Part of a small language model's weights: 172M tokens, 5234 steps.
Each number is 128 + 32 x the weight over its row's rms, rounded and kept within 0 to 255. Layers, rows and columns count from 0. Numbers have three digits each. The size before them is the row's rms in percent of the matrix's.

# layer 10 MLP down, 160x448, rms 0.0747, rows 0-99, columns 128-191
158:163136122142058141112095160119130054090096161177203038127101141096183100153085143117127131082135148076195148133173088217122130146092130194114108179239107151162133091118092124172110109143186134
104:123138148088120145141145122127187133083153192076101140119221137169097127106124124119121122139165130146152193158141114216112157170176127106160161128133134107119107195132120134096131134122152170
092:124165171142102146170102196167197146100181093111100143161050078139188112126141168127181139141156102118127127142150132144094116175109168147082111116139189125129079157085176141121135124129099136
101:121161100201109088175071165106137099164096175137168110107084138185113111157156132177170123097148156077084106078064051102146137145121115192119155145101175139119144146129120105145153116141107173
097:174098124141122123153171189148157138117125132092104143105162132086099131119073111145172120154158149092157162108109097106127146118118063074147163186115145142176080174137109088160133143186068085
100:129177160119120133101104127190143111085129163138081130135079150132127179054120096124118125138132161141079136098202130096108094127114153103093139180108174173135155113163174098138104128110142167
098:093113112143163063131091110121136177141167150091108100116067113109161081101102159124154148161134136178152160160171107133117105157168172140105152115092126100082082075132111178085112093131135112
101:118129096095105137069163083053120163097107154110113154098158082151071176125159088081122146153123131085143124143136112102150095182093093081072146061145122136121179135091111238083126044154116114
095:129181079163132086071128143118148146181152127102150134100109143114101101196097156137124146146121164150176175132094090121126176094167178136145130109102123061094090137085168156162138155095123167
101:123155114133090081108135178177129104113084076166123068090185115103129128131153156140125134143080090134047132095137150099138128143131146153134156132110128100164071148164115150099080121164091178
099:130094133128110130128121146131123133165168117168104079129143156128125184163104161086119163123118090149163127132135098096164114119167129188144144133059103125214136097091071095169187130131083179
096:168189152179082157096135129179124119105137088171160094116151212104109142113112141165129149165105191148114166118196076077157081160111117102119113067156100072119099082168143128109133119127127119
099:064134071088134093133159119078137079151123170085121134137071144115141121142149128180171191134145122127129107096054127170092133088180155104130147134129166160144145161159111121135113148134163113
103:142164103157167117126127111120130150111118152159109154103101107089102119181099098149106097174066071173140120094101127144094140101077076080114139137147233178100126126131104087120086085073127144
097:099153087130114156135187075174082082182134059077125130078144124061155147154151146121125079131092173192122080065087093158152098126123173127167088116141120136157154113145195088139182143081156128
092:085176092100124158189145182100174138135149129110098168130107135158086105131119123165187099016146104159122185118154147118141121134172106105101139085120127172148151134094175170174162101145112120
101:119153133097086121191089125151168137165100138161106072164173104131087131090160100138085166154112160111148156152147143104155103102107157156116070156114105092157168099096071130126131092058118077
097:105095180128101129146129158124147081113149144125151159062131067128131133149117125124108110172193103116110120081074176097087146113077150115146151167208137129104090114143166101164098194178104162
098:100105137144150127151124156103150112161141140070140108157060113086205106135145084113158084158180086155173098125160121147033125139156142124127122135104105121172091154109177156094134163158175137
102:105205149157102128141136143182191139115059088186127130116184154130086123162144139082137131087143178161118120100111095117127145117105141125088119122151135082128122113147110134197056187120154105
094:140149123162110151094161139151121164060120105195148153097086120150150126157118089179126118151079161085067134130178139144146115130119126169156147170180143109061133089108092124188146141170105126
107:146097105130052132160129160096105153075076151132125102152146145117133163136108113111138119103138131133145103161129163171113135107155132190136082092100136107144116169126128123103124184140176115
103:146087165105133120128094153166111095108156150098219161159093172105146148106135135118116138146152121170121142170155120123149156158089223130126113126109050123139175123072134198155148151105140070
097:086109088134173074141117094133179142140118139086157119110144131113107123117091135121192153164131072138049189130096123095129108130151107125147136132110158158109158100111113146115151086137130179
098:105150149165110058101115117063083139136085120128087109120106091145171123145088193060107044106140120105114150166110100143104153123104156112123082131134184129148146086174137096121039100153158158
097:110150122105144153147125150075135138121124108137143134138119140156128167121099082131107154071081129121146126086171100165138148118148158177124142127123169145166149074086127072112156112061147090
105:135138138080119074184066112104128213085145122088070155144105142128099166098167149088173130164080115167125117171089138100157103156076093141084147147123181157156093092091126105152128162192124135
102:187143076114131143083100111161127136120083129098099075117117160124178160066070123097095134157177128100191066122136160085145147112193079107125111126154107186106129126076142151136157055117125117
096:143127117132137192136132198059167120073145156079129148171116166117116141113136137124157132138089157100147183096146154123176165152104136149090136089161103168139076137143076112167102120110104087
096:107117130123163124134153134098144111139147144112150099152091105091088170153112179116157148129114155117121090104163135132131097140147108172125070070147167161106094114157113107145149186135158161
097:120115097187127132144125137142110122098046202120126084175181103136107172077164080159071145112152122077151104134116093060135096122148099130064131109117093145128114105143134071109110117133160111
099:104126119128125088112095160139103093153141145121119094134161154133057111128101091189128101145162171181126110165167102175100122082129100126156129118126105126147134122108115145115121141134112117
108:157092189129133201145088124075153152156129155147187193108182141147099133175115092141109084147126144148141128106170096107139136084103174100149156187140146192132105132169095061146101088134139097
095:068088117150144138131074172142132100127159208121113094142128114102138160120126136162108174156121077123082119164112140113123140125153140120154144080085103067140160141153096093097160129207091093
099:121103142124135196076069144081093091129135108104134146147113149126114150097144140115079139117141074150120085156146110123084133083093113117048075078110142141138147146096143146135055159090130131
100:146174126107110124160113113092138117132156058188121121169136105141135157158113175136147119168162166160128147078132111106171153134143089083086151205118141153066086098088136118180076148094135144
099:112101072129096150092151167134143117123096134084111097169109128085110166154180133088121160110149118126114124097103115106140218069186112210121108078073110163106098151143172147149127134173139137
102:151094088149169151127153189146104116199131113114126155134150150145194178152130168142122083197190186194188042130153156163162085145148053124153139087128153155166139125131114147091153141184147185
096:114173116172126171107117180166139168149152084167146112085086175154128093126106145165089101087157097148109120124103136136147115132129136110118237122108156139114124133118145080147131138142093155
103:124152045154150143194165150133136145129125133164148113134143141116088101216116100107061112118152137118132169128134134157192134212142116066148117138154138104189105107090086128144095105090082140
104:147097190112132076083117151170132121130026116092155147162126151099075152070145135121121135138137194087148131152066192124149134099141128109122169153162206123106098172204210133149099156109120143
099:075172100149149095139117116077103156197149137109052150126127102158129152153144107130101111125099142177135093137132170144172158176092110168153159057086119085126124142087181155134176157115161205
103:137086110143129106113122091149088151109208138116120125126150201117143110123150164142115124079137123157127132135065157101090063099122104147155147118126127156114161150119164097172171128119132156
105:119081120101134135180128121083126093162176107156115133157124139098085166096082150132217097131081107122144095114134124113048099064142142133167111138147163095120138123140141138088134111126145162
101:220130144123127125089178166125152136124175121111107072052111162099131100082159113107159141120154096105126175088076057119116157140121107167091126185116153087118169117115116076116130130151072155
106:148097164089121199175089112169133139164092120115083114159146099094144105143128139164105106141092127149159089116186206137133116095138157128158089074085116116160160140147117126132086183074104148
100:142106109098046106133157113168125165109121087131140130099088103070144154160133165122147091086170110171108132145090121133149141147137097142067160158200131129110125181172103131155148174198151155
100:174157154147194174099095122155130132130090166094143105115196148126124048085138113154117132116118186100255151134110125185045081086133119114172136164132108162160109173140073114168137119140087083
102:031115105132156102131136130156170161128172121150106145077112125148150138083152037135205116129133123078109151177083072140158058107122108066141095151088140126094147081121061119182168101133124155
100:111135094102167100109143186131097087168167099156102136158128145198161127103163089109102152122112130161154093143169076140084143107122081155148109146148153139106070120135113163114142129150104083
099:183137148142158101125097096137149156143083089124182153120159138108154121145141190072177126094083092139134154121131087139111065150160133139100102135077147129165111116164123139131151088133108109
100:150129107157079138114164099114098130145153166146107167108162115125097150162176101124113090093158150116137092137150108085096091127122166163160106120160135166075123159132137145106149098112061141
101:120094185157157104192133089120116127124140117110130126109125098101118097131066127125173121126149108133149110180129118113082111160132157172086148137158067069124152127109158117154153129123117164
099:185102089113117155163110149167112139191136119130149137092102169146119110105126135121107113081149125115157069124107135145084131164111142119149067098168137163130193116053154174094118123073168130
099:122116111146175109133121117120144137140182090122108116075126166127111112127115095178122158131163137118092188171092137092141174111127088100091139132134153114080118171121133136166111111158127115
100:131114164065083079131054220132107127177140147182139095131101123134118121135112134106089096160125084102131129100090157163140151127123144115088093117143158146132126120154203110140089162146080147
103:138117107066083145144203099140178142117088130093151128114153167143137114097145111142052165087101151164060128143146112139134076158120090173160122151155076146086131117145153158176059093159139120
099:159161172112143176144141213137113171095141129064165117154082124098076141096186128087125124151158127127124095108120123069126148126114153116208124126129127122108097137056167138132177133106156130
096:151143126154058117151150123102120093179132057116102132145115148196175190136139171136128129087160131142076131092201062107132103113124137097177079098134156133212132197153151126107144091150148191
095:139077162093109090132090075131119122137118147171151137077083072122140133096107127119151183146159135176112092096100115096151163093079087147099120112194036131112090126165139156140143141179112092
105:120128159130129176116145168121163099108149125069175115131132055121191217078091093136120099143107155076122076145084129108153101142079099148122160156091135121182097168167165119112062066108148161
098:120108145125142137127103186133115113124142125116120156112078141146121110128158178033086083166161103148103145122102111092103133146171078137146124156119129094159144190124123155123164134139161156
103:229165085099129120132182078135070139109169091168098079167118109093135135140107102114144178170102109181163145154152155151116159154115081126133129096139090129056143109122054120159098176116082150
096:095160103104132111176128128120093134088119064133126120095095113132099123113120157106192134094132127151145108083085164135116176095163136125143178168137099132143109112115157117084141158127127168
097:089117119158099147138168143136178114149154066183183130064080160120114031078089160138130108105086140116065135110068132137147155113157120137149131190141108098063175119108145128157093129165115080
098:087096166165109115172129121167090168134194146187140162152113147083160104142143119095103089146175140151115124138116133102152153133066164111018140128156129074132096171123136098127144158169088162
097:185118135076167103122136128065131150114105141139116109162122188116053129181164111114107115122033129175121132145099194124117139151127121113156130104132128075195178092155138123123126169136124164
097:108125119082084193142142123146165158139064081144107132125150191110124117124146202106091070178094124089100070106138165118139099089092128132242178138116120144134107191168118159130132131125116081
102:154133129133085143133148166142113128072101103180139114144127157170146127107096160111167129229138117068214152174132184120123189119098107156115121145079100143146159144116103153144158120112144114
098:130085165106129141130171106148117173166135157180129147141153116198079151095139151151115125106149143146130144169086157093138133111126170161124099145086170116150191158117123090084101137133111111
101:171121138126107170060150112133122138190149198152124160095096155142095155154064120111101149135127134108125135107165131105137191141083115168121142153123167055125094105154074158148110132150131083
101:137125112153152116128095134171093143146095165123142128142117157159136094128076168109069135140139162108175128137080092133157162206063131150123151092128096130118156060147139163134156123131171054
098:124152125126161127134148120146070150128129081165145143125129111172158104113101172107112138096140122177151120154119090164146133166132153087133129109137154135158200144081087134127109084077163154
096:093110143175201106157154060129134103178088146132156097129128115116118097096168070158157166119091093058107164130126173146186163128121148170149148102110123081110164169142111116111176142139128108
094:137126114086124111152088155125156140155140075122164137177153077152132087131168157093161088136137134077135133129115140116073161089157138088087130126096125122168111137097107074070106163126074158
100:109111165109150109100110081180090100063120170098111069150147129059121102152142157125141178133191091105110148116127157122093127114153131143112138103097097179142103151118177138141123123072140131
100:159179129098103085129038094073158131173172180121111100116091114091083143182136106157143127132206075138183165077112070059139110147108156130179090141140108039146116165141096092137079132142111120
101:086147146123071053110195137105146137109156109169103140076191098118164149095088182128114102088048122119109139056104175132188131133149122134170153128122070117101032160150166122151104153155167119
094:090130184104140138106051127131164106116124092149072157117105070102119101108109110164156099146092134172143109150168146112126151121130194112101057122093160129152122107158111155126104098111128094
101:124081159117109120141149170103111134124128165065159087129179093160142121116162109121130134133119138214097164139105134119118043095093147118091109051101103121076157155092140110125126134117124099
098:132189123071121129141138118155165138168099134099153137169099098127132111097156158090104061202153122082106161094121105134080096131138111110109161161121111127094122117170137111052137133086153095
102:147115146148202062155092107096170088163167111154124094143122129119143154101130084127084173131133046099168112181128141154101132175168089156132105118081119090147148069101118168126120119172064177
100:176087166125157126107121128135128147132102110106079121124132127128060094187157097118145115145039171055123126125134094082174086122133113104179129166159087115109136097068169176115156131074081135
107:186196163137059113161099110127096104160111146125135171112117140149157167136056138105150172077149116138121156169078150091122154155141113124117166144132095139092123160112080120192156120151112086
102:092129094102086118174148151109114110109120164122144171049153176120173133088106142174145176113142090156095141149099147081129147154115131091112169162107201154112170141103151095115133185131098094
104:080098177159172130166087116133111156078181152120148099140156136066161189080123146185161036159133139175097135131140082145134141110198150135134102138139165162057099102145079147144130077166142104
097:126082112167137122111171091060150185133137148153124172120071110115070138150149131099184119110101165154126160082080113151138127113100127113132166150133134091150114131135106166131142131078130145
102:143115074131063108086134100133136156096070074154105067135124075106106166124133142131193146185080133082147104174207090076184061174151118109061108149111133064155119159162122110106094102082126125
099:167129126176121112128208121077086134107091066084186138129143101138096111152083082143162174120160155140131081131075156143167121085156055081168124108135153084135207127109063190100119074163118131
100:156112146145099151141148101081107156162090185148132167136083116095197120114050107193187074120097171097139151103165079130118048177120065133096128102153105062115122138122132119131149126127164144
103:125170131121114167154170097082159124116092131105170122147134112061100130149127123140177144102173102102147117107133051111143162136115148197104153116140123175106078147070113073100096144090092109
098:158168153156108153105193160088107130136116219133108110122139157143125172086143120167112084129101042109193098068106139169147157083115080103187130163084126116160141089142146118091125148162084151
094:144119123141145160137182111124170180061059108103115104125081094164121111129144078182164181153164130119133126146099138171082161117102187173095125118103113088184123124126116109104085148082174185
107:093129150099091203086141049218137103150136146109108123181131132137092152109196127149126147107088183124124162123128123148107111134114095102110117142115126100064152133154075130160111117135100104
098:058167088108108089118148107116068113132178139116165140042152094106142133223126131184189094130140157173113192101113183145144133114134113131179174145170111190111097133110139153119061096178115164
100:091144128137147183060195117165113135053163112131148118119140095161100053134193076145180073083175146174147174165171141130126147145103104084100141159170149163112112150198096090133139115073128083
100:125080124149098094097154183127124139118122053148146114123103117161129149128149155155152040137152133087121105162167082130073118117127121115176072130144132178134205172062115151096137168150147088
106:117128056124109053102118142125136135148127095114186139158144131111104110128199145187048177152140141150118148146134167138160144084134144123061177083122104199088094119186138139126102109103116120
105:172137128122138111141138131100106099145108164077132126095116114154195027122088098076127102082094067099141149117108140165220174136088127149131086154130144092137168105196101115152080174159186123
103:067086130111162107152149111129170114088180090080177132120126128068101045144106164091174117118128142137074152123065075078110132084167139113173112137157061160147141077117124137096144154112091159